From a checkpoint of a small transformer trained on Wikipedia: rotary positions.
Each number is 200 + 30 x the weight over its row's rms, rounded and kept within 0 to 999. Layers, rows and columns count from 0. The size before them is the row's rms in percent of the matrix's.

# layer 12 MLP up, 256x128, rms 0.147, rows 66-84, columns 0-127
100,252,170,227,253,193,200,228,204,233,214,218,254,134,180,222,152,271,219,194,205,168,229,210,248,187,146,187,191,207,188,131,180,175,187,234,176,185,208,202,223,219,203,141,199,173,226,188,215,251,192,155,204,171,194,209,231,280,191,208,229,169,210,170,215,171,173,215,192,185,152,195,205,223,175,225,179,226,238,205,198,177,193,223,145,190,234,207,263,224,217,156,211,218,181,184,214,247,193,203,237,245,164,231,191,187,176,232,162,232,248,213,205,208,193,147,227,183,212,178,250,158,184,221,188,159,155,173,215
091,177,185,180,194,229,182,232,213,155,184,188,164,144,175,190,204,211,173,173,216,281,226,145,228,196,197,196,220,226,258,209,215,199,246,196,200,164,212,196,249,193,236,153,197,266,225,200,190,184,218,214,177,212,232,221,183,179,179,160,197,241,258,161,229,234,262,231,195,204,239,184,229,145,189,157,210,200,190,123,237,226,153,194,197,167,150,223,148,197,220,205,167,228,196,243,182,266,205,206,173,183,183,147,159,210,223,169,237,161,207,206,200,185,204,144,190,199,181,221,207,203,168,199,191,157,218,209,227
101,179,179,189,181,220,257,146,203,198,208,162,231,166,240,197,191,177,195,211,160,194,250,186,191,212,225,148,129,281,152,170,213,206,201,230,204,200,216,245,226,223,175,266,228,226,210,201,188,237,224,226,187,140,189,204,166,174,170,229,203,180,246,136,219,212,224,242,207,219,227,199,204,228,247,216,181,253,226,201,212,209,199,257,197,190,199,224,194,245,182,198,202,185,193,193,185,195,164,195,218,248,166,177,272,165,228,211,173,206,172,177,248,176,244,220,233,214,222,185,203,249,225,233,195,192,175,187,270
096,221,210,183,179,231,192,184,179,224,227,216,199,251,188,162,137,183,238,189,188,201,193,193,199,203,255,152,194,214,172,203,178,222,155,242,235,193,219,175,196,194,174,216,232,192,220,212,210,175,234,136,214,133,181,153,214,175,259,209,175,195,223,251,156,191,197,235,207,208,180,175,158,212,168,154,206,138,207,159,156,163,223,156,192,191,155,193,221,191,236,237,248,212,191,237,194,171,207,244,190,197,201,164,159,198,199,175,229,202,169,205,220,169,212,174,190,147,166,164,183,199,242,229,209,167,161,305,185
108,221,213,215,173,190,226,144,184,146,213,221,203,222,177,195,218,246,232,221,201,179,203,245,192,175,171,220,195,138,140,202,206,212,207,194,249,199,178,138,256,186,208,194,210,214,228,192,235,206,212,187,206,228,231,235,249,225,214,174,194,155,225,158,191,251,224,204,143,219,225,207,142,204,215,251,162,252,197,193,151,180,207,250,172,249,188,254,250,175,195,225,166,206,162,235,201,182,216,176,207,160,223,169,156,180,203,200,191,173,221,194,214,218,229,195,192,214,224,159,148,220,221,147,161,202,222,172,121
097,161,202,214,172,200,198,208,147,177,215,205,193,166,203,209,189,263,212,251,221,165,259,202,196,232,218,180,178,153,199,243,205,203,188,229,197,199,204,195,255,191,188,213,219,182,229,182,221,235,231,216,167,220,188,176,228,148,178,179,191,161,209,254,169,247,273,218,217,235,214,138,121,221,199,161,200,203,219,213,197,174,172,262,189,210,188,198,180,248,124,176,177,216,200,212,199,223,254,195,203,207,227,155,232,192,183,178,221,189,213,167,202,160,212,209,183,201,227,208,172,226,138,108,208,245,231,176,190
099,188,184,209,198,233,225,166,182,191,168,237,219,200,163,225,225,193,175,224,172,204,169,182,168,203,250,190,176,251,187,200,238,163,156,255,143,218,169,185,189,204,177,257,259,218,175,180,173,131,170,210,201,197,184,132,207,198,217,175,188,170,180,209,229,181,223,181,160,198,242,179,145,153,137,140,272,193,227,185,171,211,226,232,215,216,186,200,225,238,165,215,218,215,242,230,136,155,192,215,252,203,208,191,208,171,185,207,213,195,212,238,164,234,185,209,222,211,210,231,219,189,194,202,174,221,260,207,262
097,187,167,144,204,190,198,232,186,134,214,218,198,156,164,189,211,253,171,209,226,167,235,222,144,169,173,150,149,226,183,192,201,137,179,182,189,220,218,226,161,189,229,195,192,162,159,171,134,274,235,202,216,153,243,197,157,198,248,234,167,188,173,201,263,208,188,205,183,191,195,241,225,209,197,194,177,198,182,248,222,250,196,236,234,182,240,199,237,212,191,199,218,207,145,210,237,223,198,198,179,197,249,157,197,196,171,251,183,191,185,215,145,193,205,162,221,218,222,230,227,149,181,233,197,179,242,217,195
097,229,204,113,200,241,181,208,242,217,207,191,170,242,179,195,194,214,201,221,215,204,251,257,222,155,173,210,189,178,245,191,206,238,204,202,187,170,195,147,235,173,235,195,206,248,203,191,179,150,162,184,212,212,225,220,197,223,204,245,215,175,186,225,194,136,244,225,171,193,194,162,162,189,182,173,157,153,159,201,149,192,252,212,219,198,185,204,186,159,222,242,258,223,188,171,191,215,195,177,159,146,162,206,204,236,195,195,180,186,250,288,169,179,145,188,209,201,182,176,217,135,157,226,182,191,182,203,197
093,255,219,205,198,237,221,133,199,156,197,161,144,168,203,164,198,186,204,206,200,194,202,226,173,216,199,194,202,185,132,203,145,188,192,192,199,227,213,182,227,169,252,178,213,212,232,206,162,166,248,188,190,274,177,186,201,241,199,168,182,203,281,123,116,256,208,205,202,182,209,225,201,220,207,156,246,204,185,207,158,149,219,171,155,215,190,225,220,231,217,197,232,197,201,234,207,219,208,131,245,211,174,167,211,180,168,149,228,134,205,210,188,167,235,177,190,198,211,200,172,177,205,201,196,194,183,197,206
092,197,236,201,215,188,210,255,168,212,198,189,216,221,201,226,183,227,233,217,185,127,206,177,160,165,152,166,192,199,189,182,194,193,225,158,219,176,201,177,206,181,217,74,267,235,186,209,208,184,180,162,209,244,177,194,159,207,208,191,246,147,192,218,149,312,258,185,204,269,207,211,224,187,181,227,224,196,208,183,182,222,185,194,222,226,212,220,202,212,173,206,204,190,150,186,192,205,150,255,185,218,211,193,226,215,177,195,178,180,206,205,242,187,244,201,236,206,175,228,240,174,221,189,250,206,184,195,184
095,212,232,202,172,238,224,264,162,193,203,198,191,178,163,203,199,164,225,253,157,223,212,211,180,201,190,201,232,186,241,196,175,180,183,162,191,143,213,208,201,219,205,245,204,208,221,192,254,212,239,209,215,207,175,164,182,209,190,161,215,166,194,221,247,211,164,198,227,184,183,210,260,215,236,222,202,229,195,216,230,121,160,197,212,172,220,220,213,181,231,139,229,154,260,182,160,144,220,166,204,202,187,203,239,253,274,180,242,184,253,165,239,185,190,199,216,181,220,207,224,179,199,150,184,135,162,191,257
104,231,211,232,178,162,201,239,167,189,206,273,135,234,153,248,200,187,195,164,240,153,217,180,196,163,210,203,211,196,239,196,238,177,174,189,246,194,197,240,237,201,229,238,170,190,199,173,220,153,236,225,211,213,176,222,238,171,207,129,205,234,179,213,180,229,225,212,181,253,207,199,216,217,247,167,211,189,245,182,186,235,201,230,126,213,160,246,189,168,240,212,156,172,171,181,201,214,217,176,189,188,203,223,196,225,189,210,192,231,177,255,219,154,190,192,140,141,152,166,169,228,201,236,202,219,219,213,248
098,224,191,235,193,228,200,210,203,259,243,219,216,182,191,196,144,182,204,293,135,182,201,225,145,215,162,219,176,200,165,216,178,205,200,219,200,189,174,151,171,178,176,207,274,209,229,212,175,209,186,209,199,177,236,232,240,223,230,172,198,209,167,166,110,175,239,243,226,219,224,212,201,177,171,223,220,213,231,148,114,170,244,202,151,199,191,188,180,158,244,212,193,217,160,177,186,219,206,171,164,196,200,221,242,182,157,176,193,163,237,188,231,183,212,206,209,219,175,185,219,187,189,152,211,218,169,241,220
102,262,174,178,215,180,183,224,184,223,219,198,205,196,187,264,198,223,200,128,187,209,207,214,219,179,169,196,198,232,194,256,198,202,253,188,216,228,153,232,196,219,209,138,190,221,225,233,201,182,136,240,142,211,198,176,182,190,157,226,218,171,212,161,169,203,225,219,188,201,212,160,205,198,187,193,240,272,183,212,204,225,191,250,226,213,214,209,170,215,133,170,201,176,207,173,133,119,253,163,201,198,218,220,249,221,156,219,184,154,159,204,206,221,165,202,152,155,242,224,191,231,223,178,217,223,234,188,214
092,190,232,246,209,195,192,259,197,185,190,172,203,168,196,170,247,195,205,182,222,180,183,194,240,263,212,186,224,203,260,171,204,231,190,207,210,229,188,164,133,227,214,193,193,244,228,169,200,246,196,186,172,202,236,168,207,158,225,179,189,177,210,152,240,200,212,148,189,233,238,184,207,176,139,217,237,196,233,216,187,192,197,201,232,236,216,187,202,156,196,114,213,133,205,153,218,216,152,226,187,185,218,237,221,190,224,176,272,155,167,186,197,201,188,248,220,199,247,211,215,249,199,206,129,195,188,144,224
104,195,242,218,239,224,220,220,236,243,210,202,203,195,191,142,211,238,158,192,186,199,253,183,171,206,232,288,197,210,225,179,212,178,194,214,179,222,211,263,188,219,202,168,229,215,156,212,215,204,217,223,197,186,185,247,160,211,183,189,146,201,224,171,170,123,169,181,222,191,221,231,225,206,197,232,172,223,164,207,200,175,194,153,195,171,221,161,182,224,174,195,147,197,201,211,238,209,202,272,193,227,178,256,175,147,163,277,167,218,224,186,149,254,184,221,169,181,255,197,192,150,168,218,217,207,227,185,172
105,212,144,192,175,204,225,202,183,146,233,236,174,206,211,160,174,214,181,205,230,161,148,176,141,211,172,199,166,214,185,186,145,179,176,201,225,228,196,161,178,222,230,199,163,208,195,244,226,190,172,191,188,184,193,168,248,221,211,175,166,266,182,244,197,220,161,171,197,174,181,190,157,201,153,218,155,225,172,201,190,229,229,176,257,235,245,203,184,217,250,236,255,188,159,212,212,158,190,201,204,216,170,203,181,168,152,237,140,205,160,137,200,176,190,211,193,251,189,218,228,148,208,189,224,203,144,261,184
104,192,232,175,210,212,176,156,213,233,246,161,193,173,172,159,215,176,166,155,229,184,246,169,174,215,183,226,240,196,239,232,246,209,191,178,187,164,221,221,185,179,177,188,219,213,175,216,169,139,222,210,197,198,219,218,178,237,175,197,182,286,170,214,151,245,150,160,214,210,209,224,193,242,212,186,176,184,238,210,275,194,226,207,152,172,209,231,201,233,245,220,244,177,131,178,206,178,265,173,194,218,163,203,157,191,240,179,151,242,195,234,223,187,181,173,202,219,212,172,161,205,158,202,213,230,164,227,241
# layer 12 MLP down (transposed), 256x128, rms 0.145, rows 66-83, columns 0-127
103,216,217,180,223,205,219,203,314,232,208,145,197,196,223,184,168,182,212,228,172,173,249,208,185,199,158,191,208,161,194,214,161,250,262,201,269,171,158,173,245,145,169,195,185,202,199,168,199,174,240,177,249,206,166,219,145,179,172,199,197,220,227,232,232,216,185,186,226,189,208,193,181,220,216,184,224,220,157,241,202,279,230,193,244,172,210,220,174,204,150,196,191,163,167,208,217,200,204,190,191,196,207,276,207,180,227,190,198,211,178,256,223,168,226,232,190,220,190,211,165,256,171,172,191,219,247,206,175
096,233,258,233,188,224,172,201,164,188,204,195,185,198,182,197,182,171,216,200,208,185,170,198,226,188,250,176,186,186,213,213,189,192,239,239,266,147,201,211,149,203,253,168,192,220,222,201,178,183,214,213,221,200,299,203,142,185,222,229,212,209,216,190,166,197,227,207,191,166,205,192,218,181,163,166,218,199,236,188,245,260,230,215,193,237,138,194,168,156,212,280,135,246,167,183,174,169,181,208,168,181,169,193,227,249,146,197,203,167,211,204,233,203,202,164,219,157,167,209,224,216,205,176,156,175,194,268,214
099,147,164,207,166,245,228,201,117,208,220,209,221,202,240,225,176,190,231,186,215,186,172,204,216,222,178,232,154,173,134,229,195,195,207,251,160,235,195,225,198,250,209,221,202,155,193,207,213,235,184,203,220,217,218,137,211,213,191,208,190,286,192,228,199,177,187,165,222,198,208,196,225,206,180,196,201,244,206,194,133,181,209,212,215,221,219,196,244,219,180,149,164,160,162,126,156,221,157,216,229,231,227,232,201,186,220,177,184,260,163,241,227,211,149,219,172,208,225,203,155,214,213,211,228,151,230,220,240
099,222,206,155,191,174,176,273,133,194,210,230,181,196,227,206,188,242,222,238,187,210,180,215,214,149,207,196,214,221,224,199,218,180,227,176,171,166,236,192,163,175,186,203,207,212,232,249,241,225,140,172,184,172,178,228,206,222,189,273,242,210,186,216,197,229,225,215,231,198,157,218,184,149,189,135,187,167,183,174,239,200,234,181,133,203,163,205,258,237,190,181,200,253,229,149,210,131,175,186,225,236,165,237,217,223,169,210,200,233,200,207,195,217,218,148,176,165,207,149,229,186,216,191,220,224,194,177,258
107,167,186,168,246,214,212,203,271,126,209,284,249,217,230,196,146,236,202,143,173,179,169,188,198,162,180,229,221,140,169,185,266,190,162,184,211,223,199,194,235,193,156,200,208,206,191,199,208,179,231,170,209,242,227,184,177,178,188,159,174,202,216,172,194,170,243,183,161,180,203,179,177,216,222,164,150,208,232,212,184,172,167,240,153,203,209,215,204,196,186,213,191,183,161,235,185,176,193,164,189,221,167,161,175,162,230,203,152,180,220,196,195,232,185,162,222,235,145,162,135,154,183,151,203,203,197,180,193
096,201,183,223,165,174,135,287,159,190,150,209,234,160,149,202,216,187,249,253,132,173,218,180,215,192,271,189,179,196,187,127,204,183,162,136,233,207,156,182,184,159,218,226,189,178,194,152,180,211,173,180,205,264,185,180,193,225,187,231,197,214,217,227,197,193,215,181,203,238,220,174,163,179,169,198,191,185,229,195,243,161,161,178,202,190,179,181,213,270,197,162,240,134,167,195,220,177,223,208,199,186,251,175,204,215,201,194,198,217,212,175,199,183,182,196,184,174,226,166,244,196,178,176,229,172,239,209,216
100,196,221,189,201,165,218,144,146,180,200,174,191,199,168,177,199,264,108,170,210,168,224,219,216,170,177,163,238,155,227,146,203,183,231,238,217,185,173,228,182,221,165,205,187,233,207,196,171,165,172,202,210,212,193,204,207,185,159,128,200,214,196,235,186,189,170,228,157,244,247,184,196,198,179,159,238,192,159,169,222,162,219,216,188,175,219,175,205,231,211,148,218,151,225,220,194,165,199,200,192,188,227,170,242,164,126,269,206,204,234,158,176,214,205,177,154,242,189,193,179,193,142,200,199,243,199,190,151
098,208,235,198,197,235,195,208,214,214,187,227,214,225,206,186,158,165,199,143,187,174,225,166,264,191,203,164,191,219,172,196,255,143,217,184,153,186,166,230,202,187,170,267,192,220,195,161,190,222,203,248,264,230,129,242,192,172,233,286,197,160,207,230,189,194,178,182,245,183,216,206,191,163,168,177,212,242,261,208,193,218,186,178,197,156,199,205,180,175,180,230,239,185,250,163,215,156,196,154,196,214,208,226,194,139,230,196,186,198,262,184,210,170,189,201,196,157,239,143,161,213,188,187,191,182,231,196,186
095,236,215,159,215,195,151,217,165,188,204,202,229,232,206,229,203,194,191,213,192,199,204,184,222,183,195,184,196,134,247,194,201,212,200,171,235,189,231,108,196,161,233,194,173,266,205,101,210,179,181,142,216,187,234,269,178,228,226,194,218,174,201,198,169,205,245,221,173,174,201,213,188,168,203,181,179,163,200,167,228,186,210,203,236,200,184,215,167,186,204,296,238,235,223,188,182,227,188,146,148,170,183,195,205,231,180,175,187,193,228,242,163,179,153,173,204,198,144,162,247,218,193,213,224,185,187,229,176
094,157,269,267,211,210,208,186,205,231,160,194,181,193,278,225,235,187,209,178,218,169,274,214,169,188,178,191,184,187,185,242,212,187,206,184,213,209,196,223,206,164,239,256,149,149,147,257,217,134,165,216,204,178,188,241,213,200,146,164,158,212,217,221,234,273,202,182,207,214,243,240,174,206,200,227,195,192,254,181,210,204,184,208,212,178,173,211,171,185,208,201,226,197,224,238,177,234,213,189,185,216,178,211,243,197,171,150,207,219,192,165,195,223,197,144,220,194,224,190,218,173,231,193,183,127,203,165,241
095,177,203,181,150,171,176,205,160,190,189,300,203,206,216,172,199,188,241,218,178,188,245,128,245,174,207,204,219,219,230,210,238,188,219,186,154,217,172,208,168,208,203,196,250,139,184,176,217,211,216,176,200,220,163,213,168,119,210,235,171,161,199,228,209,165,194,193,173,175,205,217,220,165,149,171,250,181,228,152,167,264,203,135,207,234,225,221,240,183,179,258,190,198,226,166,186,188,190,207,186,191,193,173,190,232,179,170,218,267,215,162,223,229,167,186,201,161,188,221,208,237,168,180,197,235,165,190,194
093,226,164,170,207,203,224,264,299,223,228,229,193,196,188,192,213,182,155,236,184,192,155,203,178,177,168,240,218,135,174,218,145,201,187,198,186,209,238,204,265,225,136,198,202,193,204,241,188,201,219,169,146,215,262,190,188,201,209,191,166,179,199,198,175,192,186,202,163,185,218,135,218,211,211,202,180,181,174,159,195,255,205,222,222,208,234,197,156,175,151,196,229,171,221,231,190,193,120,183,213,172,197,157,199,188,206,277,192,161,179,217,164,207,191,204,235,192,193,166,145,224,197,176,254,203,194,171,211
106,230,187,233,204,239,182,193,215,207,231,177,176,144,164,183,199,222,170,209,211,221,245,172,202,173,235,144,235,176,264,224,206,212,153,142,184,218,194,218,169,192,157,199,179,229,177,157,226,207,186,219,193,191,177,205,217,213,192,216,190,236,204,197,177,204,190,223,238,200,258,189,159,180,202,195,161,206,211,180,188,236,216,211,254,194,202,197,211,167,160,222,229,246,214,205,233,140,183,254,130,132,199,187,200,155,219,207,224,189,166,208,156,208,190,188,256,204,165,217,175,210,101,251,160,228,259,213,177
101,211,235,213,149,203,214,176,176,213,153,165,169,194,168,186,206,193,163,227,167,215,211,175,171,194,173,186,161,176,250,223,201,183,231,214,153,184,166,129,208,186,186,209,193,192,141,197,200,190,235,163,187,198,227,279,192,205,175,140,168,295,256,183,205,248,223,189,197,183,195,170,181,205,165,167,191,179,187,216,137,142,205,191,237,168,197,202,245,210,194,244,187,205,201,119,204,170,175,205,186,175,199,217,243,185,177,177,176,231,199,200,160,164,160,204,144,171,150,184,220,232,157,207,200,188,220,193,201
101,253,116,246,199,214,151,191,147,208,214,192,166,253,210,235,251,200,228,184,170,211,184,181,175,181,207,144,190,224,180,235,222,189,194,202,228,206,176,222,132,208,212,215,181,210,200,233,174,177,176,200,195,209,229,186,210,161,155,230,173,170,197,213,219,139,162,167,172,228,240,205,232,222,220,161,195,169,184,187,175,181,167,225,181,147,216,200,222,226,222,141,226,185,236,176,167,176,205,224,212,204,192,217,237,158,193,133,296,201,210,219,181,176,242,189,199,202,149,180,232,184,220,206,270,183,212,215,196
096,224,193,181,237,199,204,219,343,215,193,221,215,175,200,235,174,196,177,219,230,212,225,246,220,178,201,198,230,189,219,237,235,173,227,219,183,232,212,184,177,194,155,206,243,177,208,200,202,270,224,169,225,170,188,250,182,210,180,204,174,268,183,204,164,177,208,205,207,209,166,206,133,200,225,166,186,185,241,214,198,204,203,179,216,199,183,172,203,211,211,220,184,236,200,222,203,196,248,171,197,170,200,226,190,176,237,155,177,209,205,194,149,139,192,168,162,215,170,133,202,247,276,161,219,249,174,202,197
107,194,153,209,164,242,186,215,294,206,180,207,232,202,172,162,171,187,187,231,204,213,148,183,191,206,204,196,185,177,205,171,209,156,153,215,189,216,189,226,191,186,190,209,190,174,209,235,179,256,218,243,223,172,176,172,184,159,231,222,183,182,243,198,263,167,154,169,170,233,160,198,221,166,181,274,197,166,164,216,178,209,181,156,200,227,177,196,224,236,198,197,185,226,185,195,172,212,247,204,165,207,192,158,234,220,201,177,140,199,223,261,212,228,204,164,236,133,273,188,248,197,243,149,212,181,219,197,218
106,220,124,224,211,181,246,145,274,244,215,214,189,164,175,255,246,178,177,198,212,201,138,236,182,218,177,184,251,181,179,208,193,237,215,208,250,266,174,199,252,192,194,187,240,236,204,217,210,137,186,189,200,180,166,235,242,215,168,185,163,233,195,173,210,146,207,131,183,195,243,206,184,156,181,179,225,191,188,225,181,213,184,231,198,204,178,205,165,221,189,245,185,194,197,196,166,208,167,246,222,215,201,234,199,122,186,227,230,218,198,235,242,166,199,234,175,194,150,213,214,217,202,161,190,187,173,176,197
# layer 12 MLP gate, 256x128, rms 0.16, rows 67-84, columns 0-127
102,176,146,189,190,194,174,191,174,168,206,187,235,156,209,183,217,195,170,156,238,213,187,117,189,225,218,137,220,208,194,227,157,170,170,248,194,201,175,239,186,217,164,168,191,204,192,198,210,220,224,251,216,168,231,154,208,178,153,161,208,243,205,205,219,267,189,167,211,196,254,153,230,182,191,218,218,237,221,166,240,246,155,207,172,183,190,196,201,204,165,137,139,216,217,205,218,236,199,242,195,207,215,157,177,189,207,237,241,203,224,166,150,182,277,188,181,203,217,219,206,233,224,166,171,154,202,211,244
085,180,189,265,189,254,171,265,144,185,229,191,191,154,124,228,227,200,212,150,167,234,184,173,168,186,192,211,229,191,180,241,245,207,199,174,135,218,207,218,189,196,162,160,216,136,221,186,179,210,190,205,203,218,186,196,194,202,178,143,204,220,184,273,205,199,161,164,211,228,195,200,270,232,164,197,234,191,190,262,170,185,201,196,178,212,236,160,235,173,234,184,175,201,187,200,216,178,274,214,232,223,211,211,175,219,179,175,209,183,200,218,166,168,214,218,240,207,193,236,203,246,197,183,205,201,236,239,134
097,165,177,203,235,202,187,232,154,174,199,218,211,220,240,202,215,244,264,211,187,197,138,136,205,187,250,177,197,222,193,211,156,183,232,174,230,179,222,248,178,166,162,241,228,236,262,238,194,202,186,220,173,179,163,212,221,219,150,134,165,211,208,187,117,238,204,171,243,185,213,218,235,243,265,217,258,211,168,192,172,210,171,163,189,186,208,211,218,169,195,182,260,180,172,204,238,209,202,227,173,248,212,144,166,186,206,190,218,176,193,182,218,185,184,199,201,238,212,191,219,191,237,159,200,151,228,186,197
103,235,212,197,181,219,222,157,175,138,228,255,196,177,199,171,230,237,217,173,162,226,198,222,208,273,213,205,191,210,170,207,178,235,133,188,175,198,235,187,229,206,185,177,193,177,216,177,227,256,251,184,193,219,147,205,189,156,185,146,182,181,207,201,196,223,207,219,188,214,245,242,236,193,194,194,170,210,171,214,155,200,237,195,210,207,172,208,241,189,208,173,154,198,192,206,218,204,213,215,258,257,195,159,201,196,243,247,172,183,157,193,289,188,251,232,165,217,285,249,161,195,185,186,202,202,243,215,176
085,151,191,190,192,214,196,226,167,222,186,195,229,169,224,173,223,224,237,240,131,105,228,167,237,181,243,225,149,225,219,132,212,212,167,136,215,233,167,224,234,180,149,217,217,201,204,221,281,197,209,189,210,213,176,227,201,185,186,185,208,217,223,217,184,232,243,220,172,144,188,205,154,157,192,184,220,232,150,242,222,171,176,199,213,183,197,196,205,251,151,176,207,151,185,173,225,158,206,192,193,215,190,235,243,221,217,186,201,171,212,187,206,210,158,163,229,181,178,171,251,208,213,210,166,196,203,141,211
101,243,196,229,127,244,252,199,145,263,245,194,218,206,255,166,207,244,212,177,184,159,172,144,249,250,224,180,220,184,178,184,188,172,164,252,242,194,204,185,201,226,181,175,189,179,176,205,196,182,201,161,210,164,228,208,200,216,216,173,180,227,234,193,157,229,210,194,172,199,137,269,230,217,208,220,247,207,178,197,174,162,161,170,189,199,203,200,201,209,232,162,188,172,199,218,220,211,171,214,196,199,251,193,198,218,185,278,166,210,225,145,204,207,166,252,229,218,236,214,225,194,180,187,219,264,166,165,190
092,221,155,225,213,173,190,210,179,213,165,164,207,189,189,197,226,133,206,201,214,169,133,201,128,179,264,192,228,237,176,177,200,223,198,168,189,168,200,247,147,209,203,213,180,118,224,257,207,202,183,197,226,223,177,191,263,169,199,209,208,160,182,218,241,152,187,157,186,192,187,191,193,199,223,207,189,198,203,274,180,215,166,212,215,209,199,200,145,169,143,206,217,200,197,176,173,175,212,167,205,176,190,207,176,175,201,152,247,247,224,143,222,205,178,200,200,192,157,236,179,179,151,261,230,182,142,167,195
077,212,182,196,181,230,194,136,167,214,218,180,246,179,160,187,265,182,225,202,257,210,241,202,167,245,197,176,217,218,180,170,183,210,137,198,136,196,203,229,208,198,179,201,229,164,214,187,170,202,223,212,181,189,164,164,173,181,156,170,209,207,140,216,210,151,202,183,289,220,233,171,171,243,185,210,183,212,185,245,147,192,282,197,225,188,243,183,209,190,165,188,199,130,176,197,248,151,174,214,217,194,180,210,215,224,230,193,169,197,186,198,215,182,249,201,245,212,231,242,165,183,200,210,204,226,161,164,241
093,140,180,218,180,194,208,215,187,126,164,176,257,207,178,216,171,229,218,209,267,250,215,206,252,185,223,236,215,244,163,193,147,209,178,216,225,205,187,213,241,227,243,194,211,231,220,220,149,189,202,230,173,163,160,151,235,209,150,185,222,241,190,172,196,216,135,155,174,204,171,205,182,188,153,176,162,232,174,185,235,171,179,215,195,219,229,211,216,179,267,220,200,209,228,235,204,221,225,196,220,196,184,213,181,195,219,256,230,200,206,208,190,180,212,148,177,131,230,218,182,222,164,202,263,190,246,157,177
094,177,256,190,131,177,165,184,162,207,181,180,188,158,236,192,225,165,181,264,175,154,200,183,205,205,265,201,228,202,170,191,172,162,153,196,229,234,220,172,223,257,207,149,251,164,160,196,220,255,168,164,228,172,183,203,204,252,240,206,210,223,154,200,158,209,209,246,219,216,158,205,230,209,226,216,221,152,233,166,179,223,175,206,195,211,203,194,213,154,221,189,223,137,205,219,183,201,169,203,206,152,231,186,204,171,164,234,251,242,216,166,170,173,249,241,191,227,183,176,247,206,188,193,172,165,228,198,221
100,236,237,150,168,150,200,278,176,277,193,209,181,201,202,189,189,144,211,226,236,158,188,163,115,172,199,195,193,239,192,235,187,166,231,167,207,177,186,199,214,266,193,218,241,160,185,239,212,217,199,211,239,194,233,200,209,182,222,179,202,255,205,192,220,192,198,116,225,212,213,188,206,217,247,219,171,227,185,185,232,206,207,177,171,241,211,237,198,232,172,190,219,191,230,234,224,203,167,187,195,182,197,212,178,198,237,236,228,185,223,225,180,166,235,259,184,151,202,170,232,194,118,216,222,191,199,176,243
110,228,162,189,214,218,193,179,174,195,236,164,204,191,196,184,222,238,194,129,190,219,223,151,223,201,219,216,166,199,248,198,240,172,168,246,196,174,212,200,256,209,157,215,195,159,216,193,248,215,259,229,194,159,186,209,236,221,171,144,169,194,167,201,190,261,214,214,202,285,212,205,210,236,244,171,185,195,176,240,212,192,151,213,201,220,214,199,177,175,215,222,164,148,179,145,229,161,155,178,234,176,191,181,256,169,155,277,191,208,203,189,236,200,213,192,210,190,233,238,206,206,253,212,188,218,221,139,177
095,212,191,202,174,196,260,222,163,222,222,231,216,164,205,241,148,112,210,245,200,129,253,164,145,156,192,211,235,225,165,209,214,162,209,182,154,202,232,261,176,243,207,184,159,175,228,219,200,219,266,217,155,179,165,156,219,206,169,198,238,195,144,187,255,181,182,180,221,196,218,206,201,194,206,198,205,193,224,197,206,248,234,162,197,208,235,217,232,252,190,202,193,239,200,201,162,207,211,162,244,247,209,205,205,199,199,192,160,212,177,189,210,148,245,161,185,246,206,214,217,200,177,171,224,204,144,199,198
095,205,238,192,179,228,235,236,189,158,230,253,141,195,190,211,186,200,203,236,196,230,240,180,196,217,203,160,216,214,210,217,125,193,174,184,179,228,175,263,239,264,214,196,236,158,182,151,174,233,232,209,202,187,197,162,222,184,203,211,187,179,225,261,146,281,180,184,245,237,184,165,234,204,184,220,192,198,241,227,221,224,224,244,219,238,179,185,215,170,136,231,230,200,161,224,194,228,188,249,203,203,165,171,190,212,199,242,189,189,191,173,228,150,181,230,195,231,238,219,198,168,232,236,136,208,177,175,217
085,210,222,165,241,184,197,213,216,217,215,163,224,178,198,205,208,194,207,216,203,201,183,217,257,199,202,187,224,209,228,187,216,219,170,164,201,173,152,165,168,199,236,232,185,193,184,168,188,186,214,200,245,164,207,236,183,168,192,182,187,197,254,156,179,223,175,173,238,209,198,255,146,193,162,160,189,175,224,224,285,178,186,173,206,212,192,141,122,250,298,179,218,178,207,210,214,227,183,198,203,245,222,209,172,216,253,121,190,222,210,210,242,226,205,233,239,201,193,173,220,168,167,224,159,210,164,137,171
111,231,202,181,206,203,205,298,169,198,218,181,201,204,202,226,170,188,141,167,147,156,157,152,201,187,217,184,164,250,189,232,171,221,228,213,188,201,199,263,156,222,143,159,190,165,213,185,162,221,203,213,171,206,205,188,215,191,202,144,244,232,164,223,194,199,188,159,253,184,220,239,179,201,214,191,186,189,146,237,167,201,204,190,156,218,164,214,147,163,174,179,198,166,187,160,227,219,155,217,196,176,217,246,183,182,221,210,209,180,181,128,190,213,209,182,268,233,196,259,175,185,225,208,190,232,185,147,216
104,144,184,188,230,207,219,187,218,261,261,181,207,255,183,252,202,232,193,192,224,215,210,165,202,246,165,189,233,201,182,210,173,162,155,235,224,191,208,193,217,214,157,243,184,195,189,135,170,239,202,223,152,183,210,221,215,239,220,174,232,187,163,197,219,166,206,225,176,208,190,146,206,232,194,204,193,197,196,260,239,204,157,181,202,188,197,181,259,204,178,168,190,158,208,208,150,173,247,170,161,217,173,203,207,223,153,227,224,197,227,127,157,156,205,150,185,247,165,269,175,206,175,182,156,190,190,225,232
109,192,203,255,183,171,192,229,195,192,191,216,222,214,234,211,192,174,193,254,201,184,176,200,213,169,187,198,195,222,205,206,142,191,161,171,174,199,181,176,146,225,167,181,156,155,201,183,188,204,198,207,217,171,156,161,188,207,200,153,214,227,178,153,284,192,181,172,194,222,217,201,187,256,173,177,211,216,172,222,218,185,245,244,173,222,246,211,239,242,211,204,166,221,181,214,210,184,211,200,283,202,172,220,154,208,218,211,171,269,210,237,189,160,192,176,164,222,247,167,181,219,214,244,121,218,273,152,248